config.yaml
num_key_value_heads: 2
hidden_act: "squared_relu"
norm: "rmsnorm"
positions: "rope"
rope_fraction: 0.5
qk_norm: true
init: "uniform"
init_std_down: 0.0
beta1: 0.95
weight_decay: 0.059
warmup_steps: 495
decay_shape: "linear"
batch_tokens: [16384, 32768]
train_tokens: 147700000
max_steps: 6207
Each number is 128 + 32 x the weight over its row's rms, rounded and kept within 0 to 255. Layers, rows and columns count from 0. Numbers have three digits each. The size before them is the row's rms in percent of the matrix's.

# down: layer 8 MLP down (transposed), 1024x256, rms 0.111, rows 883-982, columns 192-255
# up: layer 8 MLP up, 1024x256, rms 0.117, rows 884-983, columns 192-255
down883 110:134160154100088152150101180093094116142147171099111144169105102118093103101182139145107118142115194139157144170102139186098068163104179080116145089121099140128119111144185112202138110100119124
up884 097:141086075126137138105109152124119132170160104167140146174115150112133167111132133143137121174175145116180139091166101118144127149074161125161164134176163126063150075164157114112123058097124138
down884 096:103123141207144135069140135155161069170100136152151126180124148165116147092099194117171129148122141086145158121102090196137110106127111125131158104131106142062128122104095170076111111108134083
up885 099:166148052089134127227074153133131076072102127093143137091109141138101104097109148121140123116109148176100148146191103121083152129056101116123105157141151121116135087092136131181066095160108094
down885 098:099150128106119096190123169091171035153137094115134142136104115114142101081159159098136114153126161161116092123148126135129126096114122117111225167104155104133120125099145196152114135140148156
up886 080:174147108156144115109096138112154148123098067082126133115120097105099160094151081164114187104193185182143165150141150191130152157144120172175164140111128124130088158143093143154146106108063136
down886 090:106147094130134076117104123101104111116109118168151112146092104117098125123154130158078117117149152110117132174128129114107146140193169181116151114054089124147023178096110135166199128131081069
up887 099:107058144148142126146117102160126074061154052149112101145164089166147185107137051118109109087145169152144097145152111162130174144133143093135149172184139125058106099186102179146161104131045186
down887 101:171139148110152086152164093151133132150075109151141127189088065129161135110095113185145089138172143160143114125142134106159120104140160175149106138147096139068150201114143119117087114073061157
up888 094:172140124146113163133138161170153111176123136097123128167106162094140138117127178109125127088136170156162112102157149150092131068186080097081110131115137148107132147134098168133065112152132118
down888 100:080098088127139092145157110071123156143060151189111131145177122094085191138080111159087100101189152104133116173199136161070163131152177175118136168027146127175164100104127100156148033133142106
up889 100:052124053141188165126143136164142100126116109156124147122126145148141113094191100091159113111150106147099140103153133139169133101089113151127151130178085122089148193143116142150144076086121187
down889 104:128078072112163124101123101134132108132109075137132074154152180145200103122202182169152142107064148187140120142120140185149218136111112096093147111153116132131085110115136109122125133096173144
up890 103:124113136099149130203108161144163115130107168128152107135092154129103161106121108117187115112092117152121102125160149111179127083108128118126127183148096124084091174118150146086116150130137155
down890 103:162124103120151135100162148178165142140124085067166112088170110189156100113124105168183126096150165152147092118100183048118170133138142149096166151106131146162152083081116107107183096188129128
up891 093:136163109094166190137119180107178112171147139125099083135124110090186135145190099137124112153082081157148111107079117143108171151149139079152179140114177086165091106095152083152164158109129141
down891 092:098132129150134094138102118123061074128110155152178141144153117183105114095043100166151051102116132121149091109080109064164105097153150141129083082104157060127135138138201116140149099048099120
up892 103:185127041110135108153159184116128134171114165140153101127119195117161136157122112147116086149190162176163139113144094206094175121147055063169108088155147139146162078161133113159188097162089130
down892 101:093168130140085165122095148106127129087096143119161131134117111076108120109090135121098141158109199091121154125149154159115113126099133172140159097120156157053151107076138166162179132072192148
up893 108:118162118138157154113087156133150131131158095143125150150100126121173113146102095087168141107085123123116126074128141126114167061087109023132150125109122140117109119158154056131180124197145162
down893 106:118141127066082139110104123124107145146139158073124118103104162206161044091069136159087136067139083133098066119107110185088093100088151138127158112128123090098033141146094121133143123152147127
up894 096:106081185135197153153162085125166164110190165136164143117124118155108136149137111174126073210123099132109202167115150140118195146178131103110179122166199130116150169116118111186126160134116108
down894 099:150119185099057118123092130130156143114109078157151095132146140129161115144139129166142144127110167150133153135037147123167057121116142144114071079077128149105109121143125145119112058140136137
up895 096:078084107137175150118120134120130169185114080152076137116126158082102135190139203144208110164127125109175154190128167174108130143088147124125141177132139103068113107183171094104131132152123157
down895 097:177130074132130131121137144122113077149140115146116147126120097073114166114076167167150078141144090089173178140180127108121132127122092119083103103114142129173117202149101082107092146100115158
up896 098:140147123128152128149186101149175132145104161111118144114158142068186155185137200120159165110103128145184148126061127167119115101104135119148152163092145156095155168129145142146126186182086164
down896 098:128138135156177098143135127126143125208126115145178126188121098125109088137127128181124132091176104101095138072126081125123142120105153098108094193121139147117128119114105109131144082096136083
up897 098:116134085072152117069117087123158138057091133090099171172083121165130178187129069110145100144113172154163172086170152136120107130140099116115126196117146139089140130116069113162103119132131124
down897 099:096115131192050163135136090173187107074119072111100152143144128162105120114068139098144155188177173106166132121095093120138177143188154144114142149157136132082119109186142166089125103096110106
up898 093:163243134136111142088093145226116153121126126127190080100170115093142070117109118150110044118123123101110112087115157100141142143128104153106121155138135086137170117088143141188080104106075116
down898 094:068136137164118091147177122127132142135143086109092146193165199173107123147117092089075098098124152103163133138131127176124038193141073126171116133100152136165148177111147141147153132191061116
up899 102:131115058132167135119121122094099146089119090105107167091103089102122086097195098034092124130090138120162086142091091130099147101126136121122128192163157161099108065156128086105103117180157131
down899 103:161144160100132179161131147141156150120115120046102150100064149090168113143136157059045173097134076128108107160094134150128069124140091119154142107114146082146103094101121130147104128213149121
up900 091:142217145128147141140150123123077107131100155088138124137088127137116087153173116112095049136063162173170109155132067133064140195173108170106139109128144132100109073113108066140104091118129093
down900 095:126123090102191114064116139134104178159153118096149121201160134078115135159149081093078184116135156126150156122109127123116055178113147094137091127096053114136120082110155122188119085133177049
up901 100:160113160129155174122142102161174103166113131109094083143129110157129121142140153138178152105118076141128082122103160128100169162143104177132113103177077108080141103132073091172108152131088106
down901 103:142070187172096117118132105079094123089163138146089148148081084206047189133159096158134152117135129099154156074191120123173061157181074073104122124085115143094194129141118140185176111132165102
up902 097:137152109119123119113081109164161127108116140131150150129127145081189139120186128097165146085117141081091122135127145127093101165143143123130110142136172118108170125158084151116081165139137146
down902 095:129200037077121122119170108121121139129117152138160207092166103098139133089150112100115148197201130134116154112171161115092094227139188128083098109109149154155186132141135172171154126173097150
up903 100:125132190114084104119148060189072143163177112078125108123113207121108158113118061162119113177139167151110121192090161098195102101083115083138156122199150100163190078148125122088084057159069162
down903 100:078105201098101058086148122109207151120052175130056196100150119072156100145102141191129099108142106139126166142206111151094129156128192137110149172149150163163117141120122127105112124152132144
up904 100:129084161161130180118110152153173108128109106078123086095121105120137126109182129092132052191134154142157117145119197190146168076154159153125111153180179096104107123184124079139168184191107183
down904 098:163221083107121139085161110140112144100095113136122152129160104105137199138221178092147124156133133066083173149148098102098082153139076169102093121124131129068203158165139115143096152103168148
up905 103:116148132115190157106108142099186148122089110151115108085132079121116148147138127062158132149153107131149132197087096205149212100132179129098128202163173122152142131165071080105091121140064113
down905 104:115157155169171126071106113096165142087044127172182133161184174106107134115193122061148167068155129162103103149120109137076121123173139137155147131133122122158143084117044172117136113119114112
up906 102:098088048142085159176129162111170147146174151128097084147145092131127118139123108126192098105156125105117102135109143255083110086112107143177147116097098137140130102126142176134146064155091117
down906 100:132126127101153073118169156142168128141163114143163147123165007105141128124149132057108135145145145100096147144076143129155068082128158162117137141128131123094165197107130068095134160150105150
up907 099:173130112143120096117154116155133117128092091054151185123155101078212130138155150091120126071140086143125107114059132146151204099136093132146176139111091124045112085139104135160162124151113153
down907 097:079118082119115118113107181079086114087122081102131196104141166152142116133138154141146114135082126185138100096137132150181153154151149144135163154114112106093158166108121183097136090109062107
up908 112:136120096158108109110105113156205164137107128137044105129143163086147220120112144131132087105185183136114106078113160174132131171166098146198129120198121158110157080170114138158152191110094117
down908 111:137147199136110121110121118179130188141169125104122076164101125133167162083130134116098142109144132186164094078145130098148103173148125162150172119079095160128134133137162076160114157117115090
up909 107:082183114131092140140065129144092161046128118127131155059157177171181114170105098087169056147123098129201069119140133138153116127110114143135113107108084163118180131107078116091082151161127174
down909 109:124107128107137168144125112139094200121107159135171119122086172138191129129141119098085111106125099101159092107220142087108094076146167135119177132113074123163104120143087122114122148120166118
up910 091:100200066092144184106120159122182127114068132094165074186156078093132087163074132121095098169134088144108124160143144076079153135124111150174088110130172112085109120180148086130098102102097163
down910 093:166058131149139049138114076090121090151189103071163147110072127167120148030152092118119142127072104120101134074093113168129100070178143109105105097109084131143059105103107147166102114091128189
up911 104:107175149169127124115122153158106117140139095092074140140180105077172143110130147098148147167116138170142148077109148177187107147108136079082069182126140120118092113142071113117159093155122140
down911 100:095118159138127152114149132081148094138132111077080154147110086071086143104146130148145128196155117124159099076143154080141130180092113091119149175100183144117092201174088128137146102114170181
up912 098:086132157185094116148140134164083160159186173103123152134041122150129155117112093123158086177129126127139145153121143143158135144103133174144167155150179117059124099161163162144160145141136081
down912 095:112166119124139129115098070147141060074103178190107158124206201102169133174111129182116176097115168126107086114128130106126143173080118135102103104133118105134137085096087146158111163121164141
up913 093:150157148130174112157071167160205151201142117097142117121134175153098162132106153127157174158121132125105193139121171149126102101125105159119142085127166155109146123152059129086141117132127079
down913 097:171126092143101138109099111136139097131080082137100119171152128121104151155142119095121152079198133128129128112161108091121229135134216113113140192081114218136157111087086119128140134093148078
up914 104:099159167102138111116146149124156081096113089117109139123113136075087118117151137076099101128145155122130147105138121113125131075069121145209072125123180122141150117121186126108147132134078165
down914 099:131128157141148073134124116116090097120089086179097123132119158177102165143147137121121164104141130134110105123101157072112139084122166138178165163129131107112175100119119139092125156138151114
up915 111:140151126171185197151087120166142099116100110078110113102128151125186133178148123160128149167132137093177082096094059128110136062105134079174098131187101136131109146192151063080114123155089088
down915 110:106123185140138122108117094107113159140156126086116134110130159143184129148144123097086139133155119136141090114073115117057121078148166157141149099198079128143098167138106115118107107130076059
up916 107:106156133132077144178134086083120123069090116105164135135172107130108115132140135128166064146128111124154135134141132136127087170035079086104140133164159145051104115111135174094093141102108132
down916 108:103196083141114095138158151092194106126142162120215065110157116111162060132118090095117149093108103173164155133109135156157128147084135169124122101103147107166136091168081116163092073149153125
up917 096:151137145122155181169105155114125091134166124127116148049122144102094194156131134117155132131156123165143103130147136139136162185101130140157141113118137112139095084117161092094171196162100097
down917 100:126151097171092126149141134145092056123139116131137105137131109192126159147152132117143166098092146102131079118093132117112146112091167125133097151153153072139169154165130125209142125140068160
up918 102:163154125078129173134108102121125080117144127102106123098111163137127103152121167135187135132130162141156158083097132150171193094069078114197184124126170143192146103126087095085149099113054182
down918 102:138117128093112085145122091132140151135095140120135151041196163066117161076098091153111096118153174129196143163143108135122098131162211145092124124088145160158120133109120100165103162120104125
up919 092:118145088154118136155080127118175127122085179133079165143139073129104138180126112116188105164143078138117076081064177148151153122107075133143079170185126128109143067162098128142152109128122107
down919 094:100174131153088121103093119109130091143124141153077081123137125127100116103105137141065123156109110128119056065142191100090108139122099140172142095144087111123093111073110130105114117090158099
up920 092:132095096180129227155115177106153083088104078113119099136159131148154142116184166060135156132138189091179172142111112146151183094107135173150121167201154149156171095112149124161143117130134197
down920 095:079138154142144086144120103105177141108146111177078128112128165185137110128152149090155121119120193076172146122138101140114116105089122100142170096113146167142106088141106148146143180135187174
up921 097:159127166123213150191110116172173182090161116135132155141154104087156124088172119140176140175150209121114152117122153143160190159158154124162180143113169205140141064122151083143062141192146156
down921 093:104111132085144102115176144097136109152160141120137150148105112148127099145170163099146127120102090060072139105117160121113162158075120112103143151139112130162130212189087131106137121128093096
up922 108:144085115124131187116083133171250162139137108120162097098158123065118168117169109122150144173150177082125185127128128086148119138116131142109130134165140209134144135142088162152159146094123125
down922 108:080108136177106189110120167228144155136126083181167093147114100085068148164088138072105124142157142113111179077114080096119135075129122157104130149118126101152123153115049126067144121125170147
up923 092:168126109171137169131117207126178108061134111158199070108122103100132109131134161099126099122096102170202150146082081173136180138098130124142134117113100167142118156118147113140093147107116104
down923 090:109098172137065116040149104165155155138151128103066144120149159124096114101129106116126150133130179154071107094148159149136144118164142125112125122151173102157191128165070174120161146135109151
up924 103:175134121124140120114159102144161173134196134115093145052115132103108152126160151169180184133177122087145180166094123133169130127137124134132169164120169122131092116192101069109165137162125142
down924 101:106127206055106130075076108149179214100053153132090160185103105133135157092137131127112176094140093131141199063117122069079129102214122123144077112105096127178090134145176197126133148131113099
up925 109:142121162143106207121112205113181125116153156120140105124091075120163136138153115095111131169143144117092132107108092148107110103144060112124116138130119091183095125103089129176127081149068070
down925 103:146130154124157128114155115171187160149130096140171127155124126108108149119110128176083061066091104153085118139094188124100113170108110099130147142205163103131033125097148136130096131082145123
up926 095:138163113101129168172126117158121159128160076152112072121157109130095119120151159101127050139090132155133133132140150190127108082118138137126179131138143116089138093077125189132173193117079152
down926 097:128130104198123154153133125133114106113138163121105069133167112179164112129092152166136187108171131164098130179131154104185209150078128119189144099137174116174217140138146144107099109092120124
up927 097:169140083149108198145107124079138157154136164120083127137129132075131121159107135115173113135174108121205143142178069146082115128089140087104140162111113144106154123076191106192129095182133129
down927 096:125121149127189134112098165169143134117185096076148107130129136150100069124149091142130080153132178132080107093129169140123112066158132135119118119147134148071088107175106123112137108101147133
up928 096:144107132168074087090115147166119158092139115115118109099101159114134185110124108103092134079137102125126184143059134128104102042066138101137171115153129095149155128144072138106157121131129156
down928 095:157109157135147118135135100161133110135127122184129191101120097215150095100086138134143062126085154167148078166209141106049197178101134135139107141111083114152121114128122126183132121137146127
up929 108:121145156164122099126156130102177115138140125114094084130074116132122105069081133144150073095110095138129073169114109157106080138091136144142159144132155097111143118137034065110100151130115110
down929 107:110197138119196179076108094145201081186139124101137108142117110095113081174104191112194199141140106137184126149110130124090120111122132177102150117158102126112136090153139054136062103133166071
up930 102:157128165160128108103139099157089177105136148145050158096135125142213129136117146160121135127098147154178149157050098117136153163100099077132128163131172181136177078157077125162137152147073069
down930 102:136140137104081158175138104157126152120137129175076144114146129133125149115140139200083141078154092152164124114087129088131151174164071144126116145138122128137159105125131144154063163125137071
up931 102:118170127145176140208131145170183134116117125139075087080165136063167142172143133152185190198150148111158173168142105185140143115139211165131180081161130187156162127140155112136131098145076174
down931 104:101106179135102067067210153107109107167085143161074110145154081159127167125073154082064108062080101131158113129113130089111158097201170115120117205182100118123154149106106112140104136173137134
up932 097:127102137126124133195121145154108072073113186166110085068111120153110206146209141069097160139108112132200213126180107153157144114141112163114127200153138169084191144142172166133132115137130164
down932 100:187126120151103147151134106110153103147127148171147134110105114141075108059090169152132167110120167134136097110127106103143123157130166088106157113129105183136120082146178163074153146097091142
up933 104:140131033128179134168153093142142141121142086109137117060158092078188128110131163096121091118176233136124186144114130159106157149133136160195135126147129140138160150175073160089119140125089158
down933 103:142105083129177116175112124132121177188150153086094149096122092095124119163093171097140116121156184142167130132138146113069096124120135081151098146108163157157081118196116095084180131105130159
up934 101:125119117172212150127149140144192125158123096103025137184104062135087164098118104136125181124082126099170164146136141150208165183101116147146113125115098139120149147144162116112079099149129132
down934 097:115152085123162130069154135125110100168109152163129121160121082120148102156103112119129188144151112172154079100080131146124150144102143193157129128123081150165122140152195122136130156174147108
up935 098:167131012236107142107156112096149094100138143093180142090081121066090142073158091080191137075127128121138140158085114122150138165141077120078176130124115162136117129178167096093130170114099099
down935 098:107140146106151142122100124140133153126163132116117111168125158158157091180137132148092072151144110112163095092076129153126149140096104122130056084104147097193104127091105102148074069115110148
up936 100:095156134093090146162103190104132176116145139150105147047155099088191166078122088161116132102168175166112153099098096138112179131098147143096188192132144129141120169117104118097150106151134096
down936 103:155152089158111124112108121109178151094140118089120077179174144099170150139149110148054102151121123139113092116126096138134106138120168141135178158129161096159125169127078138159104086164139134
up937 111:154106067170085150154095129129195139085157182118097103148107161171123122127134071135148151138117161139117131110149120116088081164040136137182129123199150138144149108176072138140139155102124091
down937 111:067136129154094094153136080085147052078147180121177142193208160167120131150105077096175142115137134112135054132104155156140116139119123143134120091133155103130149148128113146135144165091165083
up938 112:140122068136152159125153142126114114096096088085147146074129128062156214096088088167159112100181139139106111088104115108114184123121135155146147133156087130100126099122162089200160160162097178
down938 105:118129110130157092130113161122152188175086113153069191144096122012103122205091160142120110152093121112174174073151104107097094119064160132089104103169125118143193193150126135136119152123131135
up939 103:110117146111160114140123142114157162133083156069154071123097115152146105154125095128150037127170157115138136167169112129114178078103138099165099149126091112078125137158139170087143120186085088
down939 097:074130145133178185154170120126141200153067191129117102136128127124151124124137114163136113121144083065141164163143143115131163113158150132127141167168120128096152156122162160155145153141110197
up940 110:153128156145136151161127165140117102113176120111138111115112165125162096115124146084158092100176098118081171072159104158145108093129106144139146109225120201091072141101049150074148174132067135
down940 107:127134129137101218133181152108098183143134134095154118160120133110115130126138100079160106111104099181133112081179106116159094195115100111078199147114166128103146145166142165164141128174153080
up941 099:118105107106122118128108149130172103139133094096127131153140143052108138135134145125152136138120136125114149163107096131115113088152093155163107121148129123172118092174095151090104072156137132
down941 101:105102149111087149061096177112122134135134154135176145111099099104059084096163179149087109144114129117175129150116142068093181149092167111071120145084157127085123162109088108106131084097159067
up942 105:137160147122188122152103203181125123085096123071114093164146140111081096115135096081169128145106122097104111120111171139058162124122105143103164115168149168072144087228106105111175114147114091
down942 109:197123114126174108159119054108169131176095155093115065161120172101155174134124151142129153083143154098109150169155124159137133098092121128150104135132129156139159115169079148116084163130153081
up943 110:127194187168152098105134178124137121145098124134153167112124130110142179097157107167128086124114091113115219128147115148092126030164089113139126115118099083119178129165177104155164127151147162
down943 114:136103139134123192073123171125128109127118144157160129151144102189087054103105127143154099144071118070116146107137106128163101107108147168078135141180106099056136128107088139148125121131091108
up944 094:130098074100115121164022140156156129092135140156139121116149162116168125116102112106179172106132119099140157133180145173162165171055161158151148137091161136131178126148100103139137154148136159
down944 094:148141125176149135182095099154081150084143109077189182115150093134137113158138151108110130164139157082138137156152118131123125179161088188056152115083174175113151158157131155134076105110162124
up945 092:113105140123146146118169103080140136086203069125092066083057094143136124130111111173166064093101135174143140124154140100072163111112142118135143140081131156091079087154082121069161118125137153
down945 094:133130142122112101135124138124205149141148162138115133082106184116169104076149119155092168081140092134121173119146156101084113099116156136123147142100079135083168147139162183147076168120139164
up946 103:128110102152164211140146173114139144095112170119116116121141045078131065105184091124109128108141125099132094154192113127062140129107099101139139153132148130065143102140189093140132070151117195
down946 101:157106154137095135134108138055144143102144163145120132154109121113087110107151143186097167094092101136090109108154096107120116106118149165137143105124067111135134131089116170116160098148141102
up947 096:116153037109130132124126109146173127106134089135083097066171147095062134082159138144104164154131201128106151100114135156159108084097136141128160158096111140142095154128133085115020139155115148
down947 099:167086113134094129108109089184072128105126122187142094093115127161102195112192164143114153093142165115116172106142144124148146151161094149104102118128144181157188137115122154092127115089127132
up948 128:146192121178114114163064143154185136115141146128146136114078110060173165095160099115150146154147171142124168114098087150119135066107165134140153134138182095115152131241147108121146138133062193
down948 119:175102176124106135118134148087095165199108152172087151113124137117078139079146085075138106100135106130166080210190146081107114152136093146117155178127102079067099201131086138150138162148105206
up949 103:099106169161098089117171185173133189146109124074104107089135106126175158168169085128139137055161112127155194087201178123101142116103098120122078154133144151166165145113110172132141131145146091
down949 101:171109141142158126137153086143126196183123105151103085079179153143175187127082172172133079159147078067238152153178127147074108137129165118127096175071131180116173125160158135070153175150168132
up950 094:163150140133118117118143115133146113115184163111145053117162123166097108188116099151140097104117126147127103169114156120086142176131077114114121151117149130121115136210157142138099157101091133
down950 099:175174112154130075120143111183110142135103167145111141116082128139136108134133128165121129127121149096139192133148118090179056048124127214102168124119103127175133106112123151092085122126067114
up951 092:145126136107122155133071120105138181119138057144081110107184107148146147176179123101222120100066158176165183107151084135145099096058157114175110167111140140125088106124192149129108087106093093
down951 096:156144156132132051127137147079142210136090093122137119138116127142116037124153091117171125061114106137103095100131087143122111152115138216160125113099112143085145109143139089140089114144158145
up952 093:108127117156163098132134130143140172140140140136079123087076147044195108118109120179129104083111115113151179059123137104116108145086124186094112132130186142151165101122099111086135150190102154
down952 090:138089129074116158091151105137149102155100207164132142097142098149166104156082131133187145150128073172094169128076235185105132120123144131150137155191225121084105145127140134122139113108116173
up953 106:095106144188168121157127097118143108117161122180086148093159140126137157143109147126139139139108119155176157141124167129140117133103111086215071147166155172141133161170132149143125194128108120
down953 109:068151180098115132121157101121133143102115129110090141133154129168110128149186132092070122084169090197093124122059126065077117112140162106162089145101139160139135175149170176174229157185226123
up954 108:134130111130135155184045150129119148103134163135104143144114132178104142134101034156163156164116170150119151083050159154081139155186069148143074158142118124073129079100139127122102097114113122
down954 105:107126153186133160115139174158117133087149157115166096170113156111075123098105129113191075087142140173127114151106133129162084111161109197112125176094105127079149120049153104081140088086171157
up955 093:226191094138141181141074149108186116111126096100122128109186172146174133106122157089132121192088111124180202073149125170131127120087108146172098134089130151186121112157146130118129102169147191
down955 090:194155116108121153127165132129150158149117165134112100165118128146151063158137148175118143118148148073136100051188123205130144155181157134126063082154148149118125156076102194149151175111146134
up956 099:103116117123119133134063118112198112118123123095130111132136160171081107138139113102164155107135120194110137123121158157105111134138119132143061135146115094098107159165137165152117116146097152
down956 097:120072084123094086163072123071090160175084152173144143141108168160125104101099124121077092088080063096099086125131141142152071122098098159075102122168155094180104120090130173106165146082143104
up957 099:155188068191175158167092116109219129139112121103088116127117062035130134200117061102162145161136090129117121149129098168112132102145085180182113152148094117104171093131137125105170168098161140
down957 102:146173156136094200124186070099156083136115104115129168175093101088129080123135138195077120113103134119070096102023160119115122183148100158153125160128053144119085126143145154133119136169143097
up958 108:184067047160090091137121110135126159097132086154100101136135166089155116122115147151127121132182105144098122102110134165129142101116128114181106170145116141134138102182172123113171063118028180
down958 108:131135113152136089173137095109202113192136142101110111145146155146176160164098065122055143112063088158137077191114069132117103117123146170141164174166183112138143169086150132125129109125119184
up959 121:106083082119123158099113128183116112145189159158145137140174096095169117094078091098152080116091116184112096124071156122150131133136097181120086101146110101084085086133122077113127074110113095
down959 114:137107094122193092119131119134155129103146143147117072066097126116109162139094131070167168128099156159182166147085141194168167113134114160179183123105150134145141127143153039089161162130084090
up960 093:103143118152097105120066146102085128140115113083078156116157122113159124158186076103131140139109128176182121169068118117148103146092151134093112162132147075161180097146125077077152097126122126
down960 096:135096124160170174129063113108146138118098154054102175114138113105092126124112112139131123205142170174038116157112119064129114121143209088110160135131103175141112119097141166064133170112129153
up961 102:120105185141132158118094126173123160067083125128111106099151147131179135093174108115101126102026103138107140133091123126161173138109076100208127159152214149137134088121072139204143107117095096
down961 098:113114130125076087098179145111173038118128137064119108087150109083104130115137181209060144132029134117123165105182156117153135171115134166159115100121139119102079150121088102181122142165155137
up962 111:098195114146163147148110149131163091103130126134126124119117131149162123145123147146144078151038146139152094109147041136112098120133129156130128102151174124125127120153117101128110148144122070
down962 113:108133171064168098176086121175155175129168137170113144090124165118121126132138160120160199126188110141082107140090152135137103108153125139149161101154098159145102136149141095176092113052132069
up963 103:148132179105089104171162115157136112133140135140093069165200087152170157161138148136060166148064102176207138095159116135160143117096129157174123126148173150083103104116164098131130126184124089
down963 102:175131158104121187135112134088091115117114099175070151160239109120132127167124130168156109169124072100145143084097146141125132092119162133154175140170132116055110107152115129172154164118135032
up964 081:098129070150121083178104138049123187094083146070152153046168112123126107119171093155103104133124098130146084097071111154121142077132133172137155092118148132142118072129096105161122106145133140
down964 083:134106072105078168120086107174109111137178106100103106145104095105114172117087125102109163140085061127126124158170109187148125162172068068168120153143097159150098158102123109134138089146132142
up965 099:180138128152134166163095053176148132119095079164119104091112075095169124156102142096135078157123145137200136160117061165122148137143125112203135128168143158149177063116159137112149099107107128
down965 101:095179151110167078079141169063152095120093111113148112106092214162131094157151128154131147128126138130136120134163194066099116082117159117114116116115115160100119105119112134190148134155146108
up966 108:154160107138131146134150188133178115151128101112132112113113167058135114147161080058168143122048128173147098128085114109148131139064102143087140178129120112157092155160199151153087140144109166
down966 107:169139153100123083081143154140062096103146148154111140168201153095163116156167159139130154131100119077139121111123143101112178117107137150112172122160111120082029159085182082151168145114130159
up967 102:116063126117146169135138145109090164133202170167153065064151173134168104149094169137152086087141149140139161181134129144156083081157129114108114150136139128144152072170086094078161154149123196
down967 103:115161089135140039096131096148088153160148146131157120072116146143131147193149205120160180106188164123128172144154150085125177109103141125085170132124097126083100158092157134041195173124112114
up968 098:103102130157116196141107114165120143160123135130146095118117130139143127079084089097139084144105123231163101111106144121135143145120146118099067115208127132142134112129132085152152112074135059
down968 099:126109116132117147120162102110062100125138055108211059099144097107091084073116148131088099107125163148127119135175173161163104137116095159097158183121152105147169088124157021123103178106148078
up969 106:129134107185125146138112120162204155153190148084097114125097120137115114146095137155151155128105128158122139150084150139116128159115090103106148115255120151109142159136103125158126126154059106
down969 100:101133156109136104181081143085111125125103135141096119104132115166111058085100115135137130174140081146110169069130130118158104062111115172163156143150126110170117067136110126146127202113148165
up970 094:078162068157161127151149106159135156117169127154123111104093097123169129168140194185168107091113138155133129120096148145108094092154125158135130166094194134100106102134178146185146102143057119
down970 095:152152127131105132072133054101144124143064171177114096073172149183098125157067135129153100140184115141139109169048086132070147171141136122093129128128168104145150152154132127089160155106083098
up971 093:125102149099109213099126147117065065130149087096116132176150089119097107106093079059139159138093172129142098112156131114143203143177109152136137101156095158122086159115180089120099164112147120
down971 096:107148133146184141160133140149123134164115135107143111125104122097147104139132119139120117116115093167180141119133111185135156112046154158117122135110176145104204099159075110139168136150198102
up972 096:183125161173133180160154127153104169169140070116071123123113090119156154113093106166125064156108124128168168104126073134157136134106141139122067150168160183122094107142144087126058143125106136
down972 091:180119125143147129132108172146130147135107110131148124123114082098125158151100163125114093167106156129158131135083069096122136111178177115099124089124169166142094157101135113144093127085150102
up973 104:129071085125106160179154083159138149195113103154151144122168165178115143137092097146117055179153135190122089185162154131152105131094135161168117154088141165145113111080081149154106122176134119
down973 100:093141133122146115124195149135112066093147153066145143136104150137152086135130131111136138167125106085150148089163166133138120085119136121087114092137123078120152197142166158090139148099138222
up974 098:097097092110084152160129195135147124120109120106086133095109133120093076153150110089172153169122144112196140172143125119130115164126111145180141103183172120155158164157138159154136149143097095
down974 094:126088131123180098096133102124063160146186171166149108135105107149119129098153149119105131153151136113106070122137100098131184140104105124173165114145090091115124153017126113128092097170151130
up975 101:157160145129135128124144150104123153113081147158115129153106086137143117166078124089138094107116174140146106174078134160068173189122113149133090115198142195106093117129132158161122125169124139
down975 104:136139163181124123151126139051099098115124145177150147136107149130141106089098150151131140136158150091144151046107118155120144122095094166116145093146097080093081168076094157115112159091173157
up976 104:109068136162097146101101186162124077139157083165108103113172162076103176077098086080191152119200103136098120147138118138197191116124161116154141119161110101155141154108135119130144145163100129
down976 108:137158143072138104126102101080138127182149112111057081146140133137128113149130140134120214149124133155116146115104097151101154074074174181114120159054111133135173101157187145155133132069143153
up977 132:126082131177123154164112152144152091129194107128061160166127096127133114162135059126127114108132111103161110112116070183121164142113075148185170129157118143092100146124178144169150140131100131
down977 126:133082113147105150154166142159174118144125121155212175169148112149137168168122145142098080140100118109140127077173129211175175121104115161058147123070099119138106102174097130094098143115125078
up978 113:120203095155106141125118122175151136088167101118133090121110128067178150110078178163227123165106115170147163119113137115125200118134136102138108139159164166130117132158101133063160112089127141
down978 110:137140149142082133113126095094113132129132114156106091091115197113145108160086180100086167108166100150184113068157108135171076106149095078100138132160148064139104112178112111170123161134103113
up979 096:181152121115111105071115169094130150105145101150112112129113101110161121128144177162128176151127113077191113125136168124113178187082133134148143164098167150119113063129067082095162032137128094
down979 097:131114088169117172140144093158171117122092055104157136087120167095140157127066151085157171098088161114075123071143113126080129102070074107163100081110084113096136130123106159083164188116139180
up980 098:125124083111202154130134126150118101178139111159132071088056131164115124124150144109167117105152151135133180163151116113149165185178081174141143171138120162094107132137146159136189113108043109
down980 098:082158113104172115096124097072072095108116126192175148098165059099129169144118139161175137089146123068115170100153147104020085129145104103146085175083125080120139122168130111126174122135142087
up981 112:066154109129132103082088145134192143161117111155156103120146088106167177123114053118135133120122129150097149112102147099081089086120119078113159130128131171137156095130121157112134134165145075
down981 111:117112098127162144112191127083229108170093086100173128109123095187149157100103127128154159149115127149132122118131133101086076099151136088107099119067210061142104116098176103138138149129148109
up982 096:111176110137123113142078113133136147084173167115144112140113162133118126138077105130159123177131129192122092177086125186101129145151093079090141073166196094115081117179070141110159125120114156
down982 099:064129080140079181136130164132141136145148166155081150094122137129114169124087066058125148150164113202124148135082110180106174060174104127101187159143077060126113159133115110147175143191177147
up983 113:129130134138144119097079128128179068100113123142082152112154147105138142089091058034140101137090126154083137108117144117186091045116167124165209096224148150121203136137120134083146154094100153